config = dict(
    d_model=512,
    norm_eps=1e-05,
    extras=['capped logits'],
    init_std_up=0.0251,
    train_tokens=665700000,
)
Each number is 500 + 25 x the weight over the matrix's rms, rounded and kept within 0 to 999. Layers, rows and columns count from 0. Numbers have three digits each.

# layer 6 attention output (transposed), 512x512, rms 0.291, rows 41-52,105-116,169-180,233-244,297-308,361-372,424-436,488-499, columns 128-255
494450481485520474503477483506482507488525488454550494470506485524550502510455510481506525492490489531483489524504461478480535503516498496496496539498512489499503512472515515485487536493519509482474473473460510476528528493472493503496524542509506517504486527490487508516521479529455503464480515503525494516455488523461490458520498514510536508536475488469451476509532514528459459458528
505557499506487542488527456490463498519517512505542440476470509520478528493504490482487470499542478500468480483504508448543502470526490504492459501496538507507473519497487498528514510505510523502502510487504474522520492514513522521521538530493488493501495502457519466485559491512516485494527459497473497509544482512489481513507552540500470508477501540491523493530526481490518521496499
524492512507513496491479446485493506492451457488450543497428484484469501495484497497482486480520543462527517475511481487521477491515442484527539476509489572524585490494459481503523471551500505479506507555520546504499508485505489511475529521530510516525522546477480488489471517476520476485495499510480521516561514510534484530529498503504539484478480475572530527497555483466525548486536
483530491492497499498463484496485514458487511506521481491484496477516503453507521495517518501487470480525487495538539525450531487525511456466467542536512452499478568520524559488481504542490462494482468519481508488487465495498453483521482505534557505500499477497518542492530515493529483557502456489527453475478500512511464488532517549484493507468478491492500534487474492441479468492517
544461498503491489519535516530506554531522479496504487487534527527485527498536526536478434542500522489482493505484448488506500508513534514493509493498545474460500525516474477486526534512534540530490512476489541487504516524491514498543510500495476495499515501491567477513540483525480547545486503493503497488518523503459528536520513549530489532501477499521525510498513543514500482533475
520498533484508496497488494494471473493465474528499522495479505539507506483502492519494455482520520498477487515502524516486489502480518490474537509517481493542467500476477484469516482469487522445508524476517482505511529500526509515490502478473512502468516521536460456536555488516439479452533533490457515517510470489503470493574487491512507543512499487503515458544489493538490483497492
489558463547537514487513470518476500529517563481536475520515492490518514497500541466509484472506495509526497482516520506487524511536529497513511505521470525474528482513532527450512494512516491500492513502498467507529457500542485516504493469558494519479537497532504507470464538488503504511499479495503500508474498494486520509469533482484537510506496482506538467506523490475473509491527
501473490533494489439493501469532526472485492509503519509516487513517494498479473449526562522458503470521496479526510521508503533482529505489511474519500445524502510474530523483534460440483477470548482495499502485472532485486525501525493452503523533514448506489473499531556484490513501562503501496487448523490530530528559473464496543507500503527515519466463471484474529498453525502570
512495505485501447508515488487517485530528473481499532500509510479543505503501496445492494483512509502518476495520492473478498496468496537523506504498485484469489509452522543504470468523544514508468520528460527492505509508537515476497474479520498506487473536522539479520513484493567527470527516485509460458550465505484502474512551494490519554494488497491494456483506539469468449495540
475491485496536501502525472498476467540514511519522480527513495516547499489454519490495463486489517523522500516470494485543516499471496520459512504461515487496459510483490502490475486453487495451497449456451486517471526501476515518455511494478488498549489524444467509527496455472519488496474470488470481487487485509555506511478514508468497481527509531489528463494499492498454504487542
461497507470498495514516462472512537531474515500530491454555491532471473470562506542497459498501527523495508476504462462482537472558516497494512503496521467524481503515460500526528492492499485536500500480529540456513544517484509512531507513468532496497459509483528492518487507508522495449484527478523454473570479516540527487489486556466483518470509465527473554520479549489529510473524
474543501483497537484523504466544544492497493516492496525512502509562497491517501476493529569551529506480524508488516479529508503526454504493494490490491471541512485476529454493481487467492539505493525496493507529482535499446495571496537493520481491514494519502504533476513526542475521502499501490477486508532517479494492552488539488524510512467475509509558475523493503511476501452453
547485522507540506525540497513514525450470503489500509511467501518506488496465531519509510493508503541494509535491523531456484537471528482534528480506522493518471498497509487452490445533508469491500481463503464445467514490500519520504520461472488493508562461522524505523488554487481463478502510488483546504491484520494486470491514511479530492530517513480510541533496520497504534492487
501504456530515521520486470447534576514512491474481499485449501500569483529502465512501498503495478489491497457539519488531509517492489465499508504512518507507531514519519495489496415480484519527497440489481467517473502463467457479512512519547513518484523465513506493504555551503548513470483467491521505522523522491486468470456513523530551486503516492557537462488467491517501499498511
503475498469482481493485512466476520502493538520484468503515456495513497499504475479551512459546503492539465509496545529455496512478484497480479582508490519509508518502505487501515490514549441464489489514501521506459492531493502490501485509502528531497514486498491526522487530526492493554535515483554482456508479494489495529483468490512522515505459516502471518487466532501467469531493
475477455472505501502466537535509543484452502480505527558473450504517514497480526489486498470515484524553467531508498491495485503533479507517553531454502496513468453459484467539493517467482556510462505494451468475478481513524521506487500491497466481468453517496496493511471480496518484512487512491492507472513498495497473507489482467492498488493451493480492483507504462509510465513486
503478503519522510453519503499497492523533485499510479461552503516491501498470484530451522508485527493538521472481508494511480503465502508520540476490516505507514488504498513486478486510491483459539483519517476524502561496507513482463489483533522464473506516505500492447520534503509506481462512452469530521504486530490439555493500493517491466495531445474519454496539551522470477456531
499478517508480496493492479544489436447523517488455480506489526479463553504450503481509542496461465509514468501527501494455584484491531485520480542533470463500501528490475516519483503508504514500499480529470546480561522500468574477473504503481493492478511519545529467481476505551514480519465490472505533491528491487482473500506442482492520483497484485476481497503511471480511527470541
470502528478539470491457521505518506485476531551504503465521516496492502473467473474533457521535462499475502487490506496507511489514450469509484503482486497495508479483505563537481504504522452477537499512486485495527509488459453507494442498456557483503472526549523512433477475531477510531480520536516520527518474480512486500533484472508522510511480526475476537500484501474519539481494
540486522491504436514509522498486482576507503465483485545499505521534479483517504562491489506486498500489508509532431508509497498518531513501492455505479507476526474538461520493522500510485462467525515513483490500583473486496470520533531463503502509496514469524508493477527540511458455471498457466468491521477499492540534462562460534519537486485488531518531466484526457469516466550520
495446509522499514494503495520552493528530531499513517492513490540480479518499520485528524489543521489511530517525503530522528476505464455511510456481525526512480474512489519519502504525509517496472488506496494457499519496507527511509498483512494525483529478494504546522475490463546484504489486521491513502457500481509519496488567510504524481545517519543504538477513503487526499532518
508464445507469483510536498516492561492461508499504510505524527535497505518488511504527522485486498461531521515509478496451489509477520494519528506514544472474519544474502510512505531471499550494513516518537478561473463445540462480454495524490503480511491504466529492508523536467491506499500496479493523502500466479486450489507502498483495453493523463498477494503562518479502548491525
497540521495536513477485492506531487499532461504491496462485476518536515498506514478467515518500482478508485553484516506512534489507507499493485469493513467513530469480513473503510489502519490467507438446527480513545493475546513529490483504499520525493501531484470490529486510489465544506499492529524498551486541480505512489522487492484544554556522501510448465501493465511510497479497
493472476510545481524519511449507525542524507468479507530518536503504464485495484532467498481507450518482499512537489510495489505489482470494532486499557468500486514521539518489469502519452466456472505480443503500498539481501478524463487512485519502520536466507544508525496488493485492510498492508456541487462484545460500476498481535522519489505492464531476486502509480484509532515520
468494463500514519487490452495493494514528479557495518548497541477477511492496460526526507452536480467514477540461504530532514513502493499508448497499482522491538492531539517515488497492518542493511511491517495500497507499508484442481500488527492494488462501512506500503508498481505497518489465462492477487533470511493500481493522527467488476440493497497514513465487499500480495493491
482505512489543514507473525479471517504520497446512437494466486518500515449535473502487484521463513520508494515526485485516509524477480523509503454524515515444466532461442505489480508532493519490463485499499518446522491504528491532508526486461526543491534428532510511508481525502557501479497509517479503536498525511512480495547482523498513501468462439512531500496489471521537466477481
537483537482508480502493529496522470494518486513487507424478504514542445472552478531524506467485504519510512525544500466486517520472469511503510473458514522502481506514516496520529505477475526473490486526505512503468471492509563526552508491476492500502470458485504498503539512491524520449467489472438522512552505481498479506491515476512462503480522502530502477547516479553523490496543
487470514482502437472540453505515510487493501476531507475572482504508486534530537524496516489496518477483471449543500481526525528515501476494485494497508496456517518487498483443459528504531539451475527499444520458504473509513540551554510496456500486515514502510506464473512573479501495497499487521512478494508514490529472507505506562549480501522466476506496480484506515466488498522491
491507536483501523511508560497535496479475525566475506507501486518453499534499478527563503487485489482522476535484508502504443478523479481532495499528530492506463495524466475506524531533545539531476507450500512534544487510494482456489459467531495442480497502512528502498545528535494561506534482508483520514504513499467541483519520502507510524496490490511523513474449504467508518485468
493457539486487547477483505482532487458490479508434471527459488533489515482511491504471439538472525533497513527489493495516493523487441501523521555504485524531461477507526486521467511519517454549508525535509520510494507503456512476466468485479464496533497473499526524488530507499512517515521501480493500516480534503509525515577468490467503485473505480518479491483481526507502531464484
464480497536486482512532526468497464483483476510489562499524509481528497542471550493504528489474489480509511482462513490493485484513501472512510484530475517535485529513430528491479545499502512529507542487520501505515467469469461486469539466514461508483465513502489508494509475522496502499499542512534516497517504488529499491488499489438512476537498460455554513498464504483522480533501
519505478518535503512488471509482516525497511477503472555511511502464499484490472442493527535511503523491520467492470451504538477508491502460512515526514496528513549474473485501515466527507492496536520511494490480492519478539539538523519508532478520474510494494489506484484474496473481468469503502520479537490524492503503487482498487540497456485465478485538531495542508492488501539502
485485522485498530509536504502494466505486484508502552469549482484501536516510469475492486506526547526490482483506508523512491467532543532492501477519515473470422496487528506508538470494512475480490492522506502508512488486519489474531507471480468486480478553490523497499505515495491489531529522474500507499536516514506505506450533532525472502465498530542527531521513509498536506507511
471547503490488506528502454491492549530522508501463490552498494498513522510461475517482462466505523529528490479485464495540536473500521492519509440497469533490529548488471505484508451492471486533486514518537466522495537539462505530474461521484506501474493488484510476487510481474528447467503526500523550517474468564493541543512482561484453480530486512486526498517508518539465510509464
515490506546520569489562501457514544497469472491488505469521508510504444546474520460531505490502509527503493501511489486477464502491493543479491518537514478512498518489448481556509533471492521517522523502507503513464529483519500545501498570505492514521504451505529518458515474492528538487478527513550460482520489502515494489520511508532511519545493508521559469522529507484494505541448
545498492481518515508507492561516468494488523492532464461495502488474478498562534477520522540458490525504517523535544468472479507484484492486498530514527525523527507460508490500537502520515557517477486486472508497541511508561484528520493501522483474497522496501498545522517486487501540448518492505555449483524517497484469486468533521485475554500490475489495491544482530539491491497489
498479499493519509475475497496464506456482477481470497467516480510459506528479464487525465516503534483509481473500460483495485508514518512503482488498506497501460549466455515517492505489530507502466464497462464505523525488465533508511497468505492499485478510484491451482498503487533507502494495473499474497494467523522537521483498518538485476491505507468523491537491475500463484509499
490506473525507498482474491485513477424486472551476468520508527544485533525484530469483508530499465521456486525480502449485524502508539527498474496477532483494511510496532473520510464532488515528512527497514500484511475485513494490548507484497493510550513534490502508487519519530499487499534444477491524466472507504480489480510511509486492517511477483486480527480471506482516467492458
480500485500480548530485504461499467470498498461491507513496516477517499525521503484483503534506539474495504488490506515521494497539498465545474484509509494511515487488524439512523506508485493502480537473493488482492506494529508489496484455506511501478522493513509527488532508474501494478506499484523502470498476513485519498514506498498485514518451520507519503508477480498527482499499
503494514488501501479481498494520468515497508491448492526485527483493539525527493513510510479470497480518474520516493524478523499523495521498529518540490491497477514526545490481456530511513509504484523467488490486467513506478498484481488458530522467470503483473488512527500528478470535472534473486469522477531453479471523487502473531493475528544507495494513528511483508445501462513530
502494496508475512489517549503488474483542488481517545499499541530510530501480492481518514504531521509492570547517529489476492484480482488471510486471510497518497520542467500505486536493515507492467502493491513505491490536449481488521493502505490495488498531473500550497469510490521518513489463507477527497509490490533491504493452508551496529496503506525498489509494544476496514538514
538488546469484475480481514488498447476485488539500500484500510496486481491512520496458476500488463504500470526478480482499473485480500536506507550493524472480510450496480465471483485510512482458518486514468495534509487508498505455497491534512513520518506471511488497513463484497524494489500528493514504525490509459491482466558499489513477457550492520471512506497499510500503499490509
496495532505523513491491480482496484520484493481507508545522487474473500532512511453502518527472517514476474479492509501427509500515493505521546486498540481523546486458475522489522501496513512525497515463506534486513455471483532514535528460513464521460505528507486509516513547501539476525478488499496481483480450537485510485534491445501507507513479503460535495456505506496477485507515
493501491510497475473501508506421510484479527480483540508474529455482518498457517432509473525503551510469491527533466494512486510528514538505506497523510505518499473468483558512472533519476495469492507528471503468533484501484512495500512504529491515485479519478431524481492496523520487512456532479513492477480503527538527481512475473452475481504485504483462499491553475497476477443488
479507527521491510492484487554504535467491482499492520500486498494467517490510491486483488475465479516503493512512459519507475517522484478472494532532448498511513503477510521508503513500513497488456500501472482537476496506494484510534482498504488546530504489500523464521508506493524528508475499491496473538510493482493505544496469538496526475496490504496470478479517519467500504530472
485503515519504499495487464489474518498493507499488513496474511514458490520472509500463499478496482525525507501481459478506489474502512495500499500499481493530460473499520503459477524518452492506504500464522493509492493487538496501489481521520510496494519509484511488515508469492510473500511510517485534487525491459511486476540476509517454483532455507461503512475500508510475524486522
475503489496512469501488523514508472512516513512488490492536515549514513512502508513489496502475503521523486518479486501514489476512521507473500505525484491478474489481470488499479455496517475451507479554501484504472501527505485494512527536466532467528529502508508510501460471507489514473509529561477460523520550474528505516519531534510523531514522485506485468512536548516531518501507
542534488477521490516515510497536503488541508502502503486489509472447507511483517490500501531492512474499482478521545507530503511485497518489492524481515508526491505500518506472497461456532509472480479497496477521509493498485515468527513510525479507491482477509519458497468503524459476493507466489478468540512537487536506484486527494509553520490553473505504490554507522516495523516523
489511509499476490560458537487527509535462489493530512487493471548524478477514483465488509463452517476522579506475549505533464484480509505513504500527530479465573489502589528470539493522477559502533527542535551509457502482504462473497477472521524488548487460484520506508469479540489528521501499552483513495516513490508501519500496490492520542539457562513519524469497531515540485484509
496516455490521469508513508549489539515489491486468555513525492486474476514537454487530487484484540498505528509467465564487508466513516469439537516499492476525495495567500508509535538520541501463426489559500529540532506537497531490476486489472487497515474491460500494523453466535450494511474525448513503484505476513503480513496514494489506489498518530493500497504558477512443527499475
550469491536485544507532511539508487508520535505482518527503504467474482484517458552549448542470473480538508517535513508494494514471554509504509475542543447526434528477474512521492468484457517527514466496476431480539474471489524496499470520504474484514469484479461543536491459515538597481518489501527517504483488520496528481480532476521488513508509542484475532501537497479502493496485
488553502518535496513478500521537516509539521515513500488493531493502514507483441502532475483493467497447563486489525517474501480538510479463476511531538507474522528545497484548542453473526455470485468530529486580500510475485474484482447510481541479522532505518488518507493507501524541455470512506526542505531537519532521509518529452505501540486529544548478500477503483521491518472501
518529475496469516537483526491496450493457513485497500465426527488508484448500542457478503478508507479506464484451426481527483504518496503499513511492461479521443471466550531455468508493486509455558506533495480495478499463511502548474531468544506520490524493585490468502515492509461483506480526556498523493464494536525529488487472475514463518461492441473480568509508522515484496558485
490522470570492514512465534496504551517491525500503512484514478511497465501493516507431525488475485491487515471477466519499489511537488457476476498481504504483504533492525501447533499530503535497477519472522516490437509478566456546475520526550465493522499515483510540502494500482503509528478481534494502482469478497471525465460525523514525494501518496522518489500544503468508545494499
528512490525454562523516474498489510513482511481488514533464520530515459516547497509491491548525543482471558529503489486548472504467525522490456530495510483473501504508506444476532513504509506497454529491470476473508479488532490425501507485528493459477503501462498483503520497449486486486549475513444521484503537522495486510503481495520508499465501506543474506506491508544505494525508
453505500483505505501477513503517541507491468503486517489463523516505543469516474540522512444504484462518505542455488483490534506476489513523518541492517532468469505480489505518505524524501478497469510505522529461461537467532516463434505515446516499562519512510456477514493469526533586471532502523522490459526467475483478512450508458441495503522505479506514509520497516556503502501475
544495454490509495504502523492490473455503501508487471511495522487492481511479480528465499495486469529468472484495507464492504517509518507472492522485487506506523505547502492496493469477431505493516487437531489522518510478504510489505523487508479448507523535467547489498509498521450480495522489490500505503474491492508475434559472515490456510505513474527521499520528485554464535495511
482496548489524444533420538506449490454518496518537543491509522449502460498471529500505538525521473529495516492503513497463529507502522508490527564481498515468490500482523479475484488544483489547458495501482492454517481546483502487503535477509497487478514517524510549473459532466482503527516520509486475449481503502512493474543512493529533547483493485550512515497447467512510485471505
517495507508496475576506537484493524495491465495518529570475513475516504473458454473544518482547500515508489529546549479504456506458516506487468482472475524490508495515536512516468579505456541473500499528509488534486476496481513488447519513505469516507498477573435499483533514540499462544486518473490502462453490525505525553485485490530466525499515525472490463488456518456478509592519
477462497495519540493502463543439545513512515490468469504480511557508511478499490538527506504502444504522463550484518500505495481502501473524470490469470462500521501526511471535473512499482472527512520489457449475521468524470470457529527502508507492473546492478544506517508503452478479485507540500521510491485525544479454508532512482521470493543446528521524461492544485483520504519496
540514492511508510527529497547465499538481511498510478536495476515507532514537531525537486517492524474508511515536472504524505507529534517451547546459512494485492474475493496509497494477499527493506502539471480498544462528507531526495480515503485496474534478487495533466502466478526506509517515478516458564488486525482511498498486533518519548476516483499495501500528505528553492517471
494496537465494506468506515505522461504491506497519492484534481456506500503487499554529500500548510520496480458501567503492512468457475516506535473486443477507483495498502546509485518460460468475501546519509508466487498552436503534461456475515479496531478516505517471490560509493487497493510524510493492495478514503502517520489487492461459520491482497509498461503514499470519472516511
481478501473485462500485491476496501490489498475526520473503544494522438502490496505490507511504487475474505443484504516523488502508521475521493500489478503490455529483485490507481529503496487531506486482515508513497537466477458475478522492472493523481528485504485516509503468542515485502478501471448499556488485498529505526454499503483507509515520500486530503490457484517464507505452
516540531504547514532494442495514479486509518499504487476501490531527489521524518452461497528500480482507462512504530498525481512521461478516475445499474502513489471516514500454527494488486456480518446519488459496506459463495481498488502515488514503496507487514491475496499500457523523507530496566510481483454493504514539525487498482438507492535547530476476509545458493532481534477476
430509494490489513518508512492466507476515470486529501506458473515546457493496475443513493506484423497458529557523537502469496484484483506453492466541530486476486520466530530503556449487493496529495524474479491483544453516501512497544462545524471501500492493481505519475577494460545514486555492486553516498512531465459528488474521515458521509487462528510490530489493497523476482487516
474461505460530484462564530500518489527495493478493505498507502511478532510524490509480524493500475488478508509515490530493451514469519555528468518473530508480507541474510514528520525485510502508539512478497504483471502531533501464512453545530485518496475534483472517487506485477520533504488462525549482487508506511556487478509467528487533476505487480526520504475499478472483468504507
522538497459532494489463537507469496523498459501516505502503452497489492449488453520478503496486488541518514491537510486514511486502530544478509506520481517506478490526467474449541502480509465485450474521494504465483515523531531522516462511497513505502501496491500475496508510495468531475519491483525523496504535503460495527534491543523478478487538506511513484489477481476521472512483
550528486486536544508490494524487493495499496503529536465456476491509515497499474494483520500514536486530494514496518501506517495479487466495526533475526503476486488507520498527473526513530501491527534507483494488523509471524467465469461487502499510459552476509467502525509509504521502533507532549493543519516483527467469480524542506518474561484532506499490526538532473525500538518542
492520481482523506479505484484499477500529495533488491511496489508513510536482527548524482503473447499520469479455464522514431523476520546505493507501502493524544480477516523519482480455488504500531481497471488500502515524445500465471513472485470485526499520509473431513494513484459447533473512505502474559494506510470509473525506506509529489489492495474547475529541528531515512520439
512470496498473518461519512465507460524487484535531480455520511540490551495498491488533526526525531465512447509483494539525508536497538497512464479464504450496501512488508483533476497482513470513520487491514515496506498482472525453490511506506439565476494479484460495485510494538513500515504492496482482512500500500540499484498483475495483486525493509507521493488525449526508430442458
511489443493520513507502488519523482509490536532490506479542528559497495476491497506507480496511503471483485476508479517518485515531491527534483517477486532499507487478528549514463529519513548479476515508492528503492543516479485493491481495490528531501525484488466484557546445482501487493498535512448526507507478480475512520482508481532462456505491554489455500433545508510480523502471
522525508500548514569527517479475474517490488516499527428512453500479525513461502468486537514537546520512511464487460476561499480563461541447487531508487503514497488535523525512499504477543451498540492492511510502463551490498533496466522567540526497454458526461485465476494473507531473513499493505515477495520522525537480488459505519500528481507484539483524514497509491498484519514469
514492494503478534467510490533521474477524491491484519526498478522516523516482517472519500532531517453501506513480443492447517499506463479506508507525491518467493507483484479485477499475501521475470485511517465481473512521497489507514495503511515552516513485500506542519498495552518488511504526527473521530526463512500526471516518496512513494518487496507519505497484521525459490480499
470541563464476468500504466524503509490524518511501520448465529462574486487496534479513514526507495496489519516511508489513486500493499484528512542514511495491481495544524488514494483462506461492520496496526480492508477478521505532502488499527483508495513500552508522493525505514510495501529516519523545501496508510480498518512480511454515508467449523544496503463505483482506460492502
519485521478510503508441489520519473513546469455489501512514486477519485512486509479546524495506523506555500481506491523480455526525536486479494480507455508525572523484464517483503499474487462457529462506534489542516488457517507486540485483516484509466518540550502492519472478518497507532546504510482563501498473490497569494521506437490506527539503513489514489485487524518516542503525
464507462499524481472485504529445512541528506510490488537528552518478523500480507502472495484480474502436524524487496490487543496487513521421534513508513462528473477466498514462480490519536488486490519555498533471497521544492502548509481520528488475520488473483512478505471478494514503492492511543501506475485550500487501472503488513491494528482518493474521491485502482519492524493479
508501497532486514541538524458469488573527465518476509480465527488509511488496476489508492505517547511496531493461474493550469499514544541511486496512513516512530486509501505510522494496525480509521501512542508510504564484520503457503509514497478546536487563479518501514504506506505498483488514499485508525491472497535514511511534459494487492510520512519513497448478544486511529489483
501521480539497441512441474475449501477456526488464511504525523471500493496526553549502485519486488504483509446504498550510479494497521489494502502552493509502524504476541530571508526490486507478499499548468482475470498516533481509484527536493517513516494487507461479509447482511498484506518506538528483428501509520517492523450470536504471465541539530493483484520539442501480484490486
497486493537536538537455492508489527499507517480558536542484484479497497519491511541530500506550516520534493522520491460527512476516495485532526476557497525469494475498498546497493512501484514494503528559524480499517511486461449505558549533503477479490513488501488518530510465478463474522504524509481478483486514528526511507476505544467523506487506475501447530489492495474531476502502
502471475504492516481528537505525514509535509467470430492471500493530531519509461546490535518498578468481509505559475480470518519474475508498507524508518498524451486494523514512460415550486515541516460515544573497483487512493489498513470540535536507520515481499503482514481506508495483520474548505515505499474485508519513504476486543526529520500508489522498461522568484508442525481474
478478492488486522498473503485524465460526492502490502478478526500526499506505521522487527460491512496490485535460555490503489507487498500486509521478512513494522485509478473476529498506489545507480460533505472529489475501547527521507517496517502508483510529532518488513484499480500540500506505524473514467518486490468482567510508485540530498504499487485488482485450480512529541487496
498536481473522484527517519476492519503520505493487463484506515485516497472500502461501506538507473500525521499495491504511552490489480507493496459515474497468519509519458515473472487504510474524476552493490492465495496483509497504488480484501512478491504486503448552471507482520470523470458503516509507500506473506493517491527440478554484537493507481504489510537486475507483538506520
517492513502514497507500507497504471467486519491511497464503488487476459528545482481477529465476479532458517543524519495510501475528442508519498491538525525495496459502495521483511523494534480485490483488505525477495511487474486511520526478510490485492540500531500495510467524502466541467505458495544458517474554508483513548493514481432464530500539498480509484507510515465482494546502
481475479535500443464508530483467510490502461522544502524475485480507520520500515498477478510517458498489515483507498532501545509493495464520528510467512474502536485512489500484482512511530495525482558536473506515480499500524472504496479466516479523454499511491497491482508505448513504528526502492475544497519510513463498474518499484473463497507491497499459489497549461506479493525503
488466541552501511469503498496472508490507492520478509536499480481523514512504477519497508452528495461502494486492483503455519504486544519500491512484504476459528517502460562577528496522522515504514447530502515542459469522519485474492467490485529489528528515508458481469536531494558490505500536492535494497473476478520523484533490442504493502456528516510493497444509482498486466494475
516464478534420506511517488491510486532473486478544481511497458485479486510482513509521531506509474474504512546510505501505484509515454513461507478558511486515506483474544553530501494497556524456446490484494531506511460481501504502518483543448492545464501501520514519496523482510517510524510482493510484490477505469508488509543456471544493421512497473533507460515496496515511509534509
468536486514531548499493508540497499499541482487516485489460468492522509514497513474521498565485466517490488500479507519460495506538494456490487473492474519503555505501486513520490497480547492484493523504514445492485547494486484520469511523472499524486505492520477493505519481539499449491452528483523536483496522504482516470519497483496509516520464483490477514481472523444536491457503
506504535472512506472483498490521483489486494512512498490466495444501503525497539530524484566495498510555486453543506497507488493516556491510519511465518499532509547515456549459484490468520490507526467478475460517539537458503478501547536523513490524515529528501505483501495508499480505514521477506511545488493525496504490458512519502533471517477513508513530483478486475476537524491523
472503494562506511502493484521481534513459494498489477492491499518531496470466502516461486489501475494498539499484502545458497494467438498486470513501505496494526468521519527527478544517499484508506522560508495513498512552498468502463488539527547506507512507490512524490477504497526471536471485504501516489488504504506481471489528505507490507517513474516495481527512514521459512498492
517464491500464453503518526471476467539490530523545503527499499518454514500506499507508506475477531516522501481507509474541499492506518523517513531521473527498494478503459505496522541511474520487517501470483497514549502492534495457480502525473493501496492543484492480522462482508509507480487473518451496513487507511514514534508521533447492490524470485481447500513537486528513467506510
490514493510513468519491535508528507478464525497523464537478498504504489507475511556493497483491513518487533494506509522482464495488509516491483480525494480511483497511495476511503531486516498482523471548502494504539495539471502478497503516539520510506498512513477491500474531508466524499495488524504497479484475493504502532480526527492501519506473508539503473525511504492502483467490
484487554481483490522478501534490536491506510510501541506503507504463543530524528515517498499513492538472466520490571457482552502522484505507521510492438518533474506481495487507449502503433529511507490502472530483571490472457536491504474520457532482479478507516510476460482481507516536529499526520466483505511487508532491539511486485483524486472466495448447506479491508491528476523477
465463486535481502493506528549476531470520515511442493456488497448496508498507479505504494521477488480545484480499472512457553485491456481488514477475475490508448494519478512511438464500507482521503492534502563524522483503472499491521480521490535525473506488549533534471483479483502494505424493514499460512487471509487494460507504521496549530470510460471481532471491541513509515492499
521509523524496497522490527443542454479487505541499504469495472494459495519471525497520509525497503500503530479527524494483481515464513516499476494532515502511503511507495515510475522511487511548503481535525513579533491533477488462481528486525520506457495471527512504513493503494478503493507503496481460502495512483505500522503483576532513496513499501493496481536495485479470495503554
467490505494462493507499528484481487495443472507471480484501494490484504432469477455504513535533519486506560486521491502498529469494452514496480505503527544529458476466501525500503466494543512539455496493485461458499496538562460519497465524481493489501462485493490515547474481515509502511508522542481503492497461459497518512463508471557493490480511506499517511467479521429534516481497
500480425495472469495504525504474502514451499486490511534535471510451463544516494500462525451487481502490500495495485528518499463509518526492525487498511512539468479469511509523511504512519486466507494532466532530449490508519477496479497511509537483504490526459518533488508531534501492478507470503533496525505504512495474515513490518473515486511540536518477487514511514506495467519473
509473555456521495450514487523484514525518518512496508463506480468535507506522522515506487561510512481517475464508456488509541508493480483497502482510529476521533541523482489498497443475538484526485539440469503439508542444483441505509529477518483536529510524485547526518543481481464509519516481490561527537507487502498520473497493536466510529491489464510563490528485473516520539503509
# layer 6 attention value, 64x512, rms 0.081, rows 41-52, columns 128-255
451475486523530552498442500498487493480517527512495510501488499497463469520505487481467490466485475521482440541506480484509507480490534516451497489528520507493475471473464500526457543514526466495464495486473473511492525454470514497501519513512527489482473484474485477490504515445499505490455506491501467495534505494528485495471475500478494469493503498449519493493472465517464507512466
508509495486540509499528540516470516515497503492492450469500494526494507493486513463473520499499487478463472512478460500502501472536493491508482518447531494454482498496490468487478469516491515568486474487501486489466515493547500514484488500502541481540498474512462536518495565482510473549488493506481459557469516465488514466455515511510493501485457447548494473512460496537518532529517
484462554500537482491478461485513504498528535529474506470523532517492508514554499473537516501544525496538473500496499480552483499536488478494510534462457495479516511514537514467530530488524511450500505534516517531459480462536465465498453510517518521514499499530489537499521499510489496496504505512535466477489504493520478520480482499491480500543468484490478461537486540558473493537563
475468495465527519500514526585509499495522500465453492508502450542550505471494490527497465492453507498496520493526468516475551497500472476486499520537486492448497502426487524489455542543519546506487561521467522502522471527459531515499524506506459463522481528473478481482512535483503478520477484443498492461555519543484520473500507531518475509549540465480533491503513442496533477532496
505480537446504496465537509556551525470531494511521498539525463524507508523472461506473527485502496495512490535538500465487529509513507501553503499482538476548492524504494450477475484499524466462454518453515498499502510477487481507528487490520514487472515506478493499491493544490487502534464502471516489506495540473454496476512507506499548473477476517481520486510540513495491524520457
551514526471532528497506499525476501472521503463469478483505534491528500432515460498521475473498476457498464487481517481497496507443502537451482552512510486500512481502508488522466488475545475495495492519480490537489515521507548485452465482481546469531501493493514486506507525502527469494504490511468520487498509492450513499570521488503474468492499530448512485498551469499484546479514
456527557470545461502506461460495490474483476458547501491562486531517523537467513462520461453471519536504464496498491536492486493540475438501470472522519495506530531473484505506527509487498450483504486470506520476505515512459540504482509506513512523513457530513456479493504490507519513501489529498515511531461493468516482518486510460482507460528480486492527498471444504489524502500551
514546467580470485463542490503458467514461533465518477513488449501488481532518490493541463538498491518465513485507473504495478493522477524523496461528520503536516488485497439457476508504515449487539481506484519510503498497504447497523523495486520531529481522486498562461508494520493501486504457522519495508540507471504509462544465464530548460473521470497528522469488512502518451524532
481477551509486469492452507503522484520475506469516537481491482496463471530541535473536481495518519451520496493505526520503510468466497496520484472471485549525453459516505491499511536495461527463510494543485532512456475535473509489529489494508490478465521466466531493463446525461523487526510485495482536527497489454502509517464541452443499495497511504494492505477500475451483490503533
468534498495511540505517471456505497512534498504520527542516455491497489511493502492512497494473506490531498467483473509525458481493542501507564497478502505486500515490507518458484492488498510545541516492470478518487493490541492528434481515442535482503502473489487543511511466494471511458499549474459546527496450481494477472493475537519533487488490531481507487489511497526524512448529
463534496478515550489486464501531455499492460457459499491470471489476493480464515509502461502476514492484473548482521525467561518491488499493486482542518491500510519521513520522547469466551494479501464439519452518514522494519459495536484527460502477498511516470527460552474525497529529465487490537529458521511517488509556459513498518521515481490496471487490505511427565499504503442499
507492527525492453489498490519518534485529477476508507513486557470468526469503480482506496555529504518460500515520502485463481489513465503473534540476526491536488511442518493486488512464496532482473512492522562505497526487507535463492456513500513517493485508460523513492503466465505512534521538481483530467545507490488473527480518554468495499511516458497484498496438501477470554485515